From a checkpoint of a small transformer trained on Wikipedia: 3 heads of 32, a variant of Adam for these matrices.
Each number is 128 + 24 x the weight over the matrix's rms, rounded and kept within 0 to 255. Layers, rows and columns count from 0. Numbers have three digits each.

# layer 6 MLP down (transposed), 384x96, rms 0.158, rows 276-304, columns 0-47
138105154095078115147128166129119129139129139110136091135176109087125173144131197137101132155128152146124117107140118145142114160115118149079120
144143119103110171134140114134124169129091142145141125103127089187136110137119126160101160099130127139065124172156140160137132102129141175099110
124128120116163147147125111124153103154092110156164119101128143119138142135041120122144144112147111149157116107135120142117106140122127119122134
076152136132118140132077174128163149111115096161098121088157141118108110127196122131104133133177163118171137149102129128138121123111116122139117
141128131089142154124122126181135120147171122141161110104109133113129137130141152112127115126098177142119087184138157151104112106135160112141135
094107127135110147103113163132134147131150135120139126140143125143107122144169116134180105126140145124127145162116113163134112120142133106143112
158120154093143151084139168152090128144176145100106121127163137093160150080095112128117108142090155142158125122177130122114106160119169126108155
090089145155110147140095146136126193075162077154131173144112111193118134148160119118118151103106149063096140105084071115126153165097149135146085
188146145079133113078047114096125181218137143172161122116135029074149126124108084123117144109164157109136167097139147170132166113153146129140123
133189115118110069100100127161095133153127124152110142161146115117116123124096137142094132141143147156106109130129133074127132127084172112108154
147150114150133135144128120139122122141110122106145137100151116117099089137117130119151135145114105131143095114146090131140082135128122105128134
111144093102155088092170138134125106140171147124125135145168068133136141153136146136124113136144109154155163120108142120101121164136128168119165
137137096141102117116150118135133120070121126134156103149112123161124108118137168168141135154089097114125138146101158162140175100144170154146119
116138110157071182107124144120135138114111118135150146138161130117109130097145139112161132099125110117128131107122127108146132142053123152101150
150124125088161106111130126123114076130127130121130126184130145190139116145116121134129144166131115120147085152116132124079111202169138149127130
142116118083163136140138129111140116130167098135130114107144142122104131125147102107153158156108150110117122175136165108070121090141122135144132
096164104133147099114117145145135199123200134144123133105122129108138150128111179112160142078138156166112140147105088095071146107102124173133080
096141140111099133124097097158175116165136149148132111103091129095099156136171187134107149144150143104146105133137135105091191111136137139122135
100187140113130115119115136113142129121119130090142142134149115102099132117130119130144107132126125129137147152116156097109182116074154111149138
121130132102121163126109110139132140126126108145125107114153134147144089120166129131178190125089141119131139178116118085074141160155152072104097
148126079117174109070143152124133141154145127125142119140141128143138148105098133148120178099113136119125117096131134138147122162150128129124135
096120126131176125142118150122120137143082146147124135130133104138149124113139129127097158123119131127129151125115133178110118154163117158131169
169143131123132158129158128129133092156116132128153133152112118142168145137121124121134142126140109124175161129155149130132105113125110093116157
104103172153129116102132129109120083126150118140131145127141130109102099134145131093124125148132144140105126144115117100088118111117145161112161
095146124123125126147128109123124113125087109106130134153110139089158146124093113094128147126113148147167091127139155151156120084144118150116116
157132124145103124142100091145183080149117141110101162114146109116136108142103122133161118148130128096102120106128153147134087132137175171099144
137124126116089133074168156103141113184109126105137144141136118125128122110149119132126106117162109108129118127130137134151111112118133114135145
124174153125153109148140171111095128109163115130111140127119069130160089122154119154167134166120140080144130120119157139064146116168147183114111
104143139065093187101142119109112143134154125131111117085186118079071093131131137135145117097131136143186098144155143109092154153156150113139097
# layer 6 MLP up, 384x96, rms 0.241, rows 277-304, columns 0-47
105143119161125085104135130101151117152137143148125115145079152111139128078134130057149131117138141132121107107125136113121172136141133178137185
072144138147200100155115097100130120169140102114140126102139068150085121167086126125145161131143140138148167102100131117094129116119115144164122
104200118157135108115113121133117144105118152107090137082079100144075105130092144121143101135158121124141157062077132121148146116129172150184138
092154147145170106137119117108149106102146100123069133106097117147118089144142108093102123122147141141157137083150133160163139104111129147119123
139111103133139106141130107120125141164134143121137125122148121121119122120131109132162132124143108140130160118125157101100127136140195128139132
132122131140154126138115155084123110129137137129156132130126146112077105179124111069128117121179111115105077151136126132108100126152115137189134
149132122131172137131116110117118127133158102167084129107145113130144131110140113106132132135131163130178142120103128134126148106129140185113125
187142147139149083138113102132112140106094163064112117136099126143097096160141138118117091126126116106119112162138146127208121111149113120181144
147109148149091127108095097144136153095105135115130127147134080199110153142118128139103103104125120148120137108147149122139115164177145133141102
125177120136072143144095117137150130128091117162149124147127150121140142141108136135092099108121122159104124123129157121140097136169151135118097
139152124152157126112129162150133135108161094149143120134120116102093072159118138125140125122111147117132104143105120148139094138134113120124118
117143148133149139102103084137153117177137121136116130120137093112097117116132120113151066138156132179095107081116148103136142120131144142113133
144162115120113132108133104147151100137119124165137129169079141096128133147068146135092106098165122133113127132143189097099147134126144124145115
126077122151095128125102153102119099143156139131136111133133170139120127107185109116146134142110168133131112144055108137101151152164119149112164
125150178127149107154119124122094135095156079135150150149103089155103121186116122148092129080149149151101132090140187127129111140113120141128124
131120142109091097150089133104118181109108109133129117153091146121108098155166092099139122211206122154174141129117120171154164139139138180093120
170110129126109129164136122103135171111138069114159131122163116130180123133088116113085113124160118130078112120157148132110121149104126128110113
102120100143150098124107108134117174159133137154097116100129138159192139097119086118114144105157143141151119116114140141093103114123082132197129
191107101128161122099142091085134102137077133110128111119088140135116147123124138138152106082149179151104079153128127154179132137123130151092167
150114168144086135122113132132143143131115097156157147140143136119126110134113124113184102170081113150129098162088132160153112112175092130150169
155114100146166129110122110113151115156136098104122118145118119091083065157132121107132136138132145120155101121142128107116122123141130133177134
127129122118120145123123134132127115121146112149136136139116131127133096112084120144133117105139114135112152124126151073118139139160149149191145
145111113120138154145125117156152163134077127128127132154121124156133156115156120144136130103105131113141119120123167117152100141139120113118112
141160133135114092158148116131070129133154131103123119112181100130155092141087107138130143155112146140088153106128129120138128123134152115116103
142154113139097115166093168148132139139158124146093135123156149155124135167148103107127107116139136111108108108119139146117049136119120168115107
117114165135172091114114110139154117116159092156094136109113126105108127153118127087142131182131126104125115112158147064083126133143145139154102
166137103131151149171108153090088197120101151118117105129158106155135080138124082141128120144156172124125115135105115153117151150205179160103153
117139169146106140109142088082130131137094125111130120137104116130144127176158123114161116129078124123152151134106122142218117086105128165104144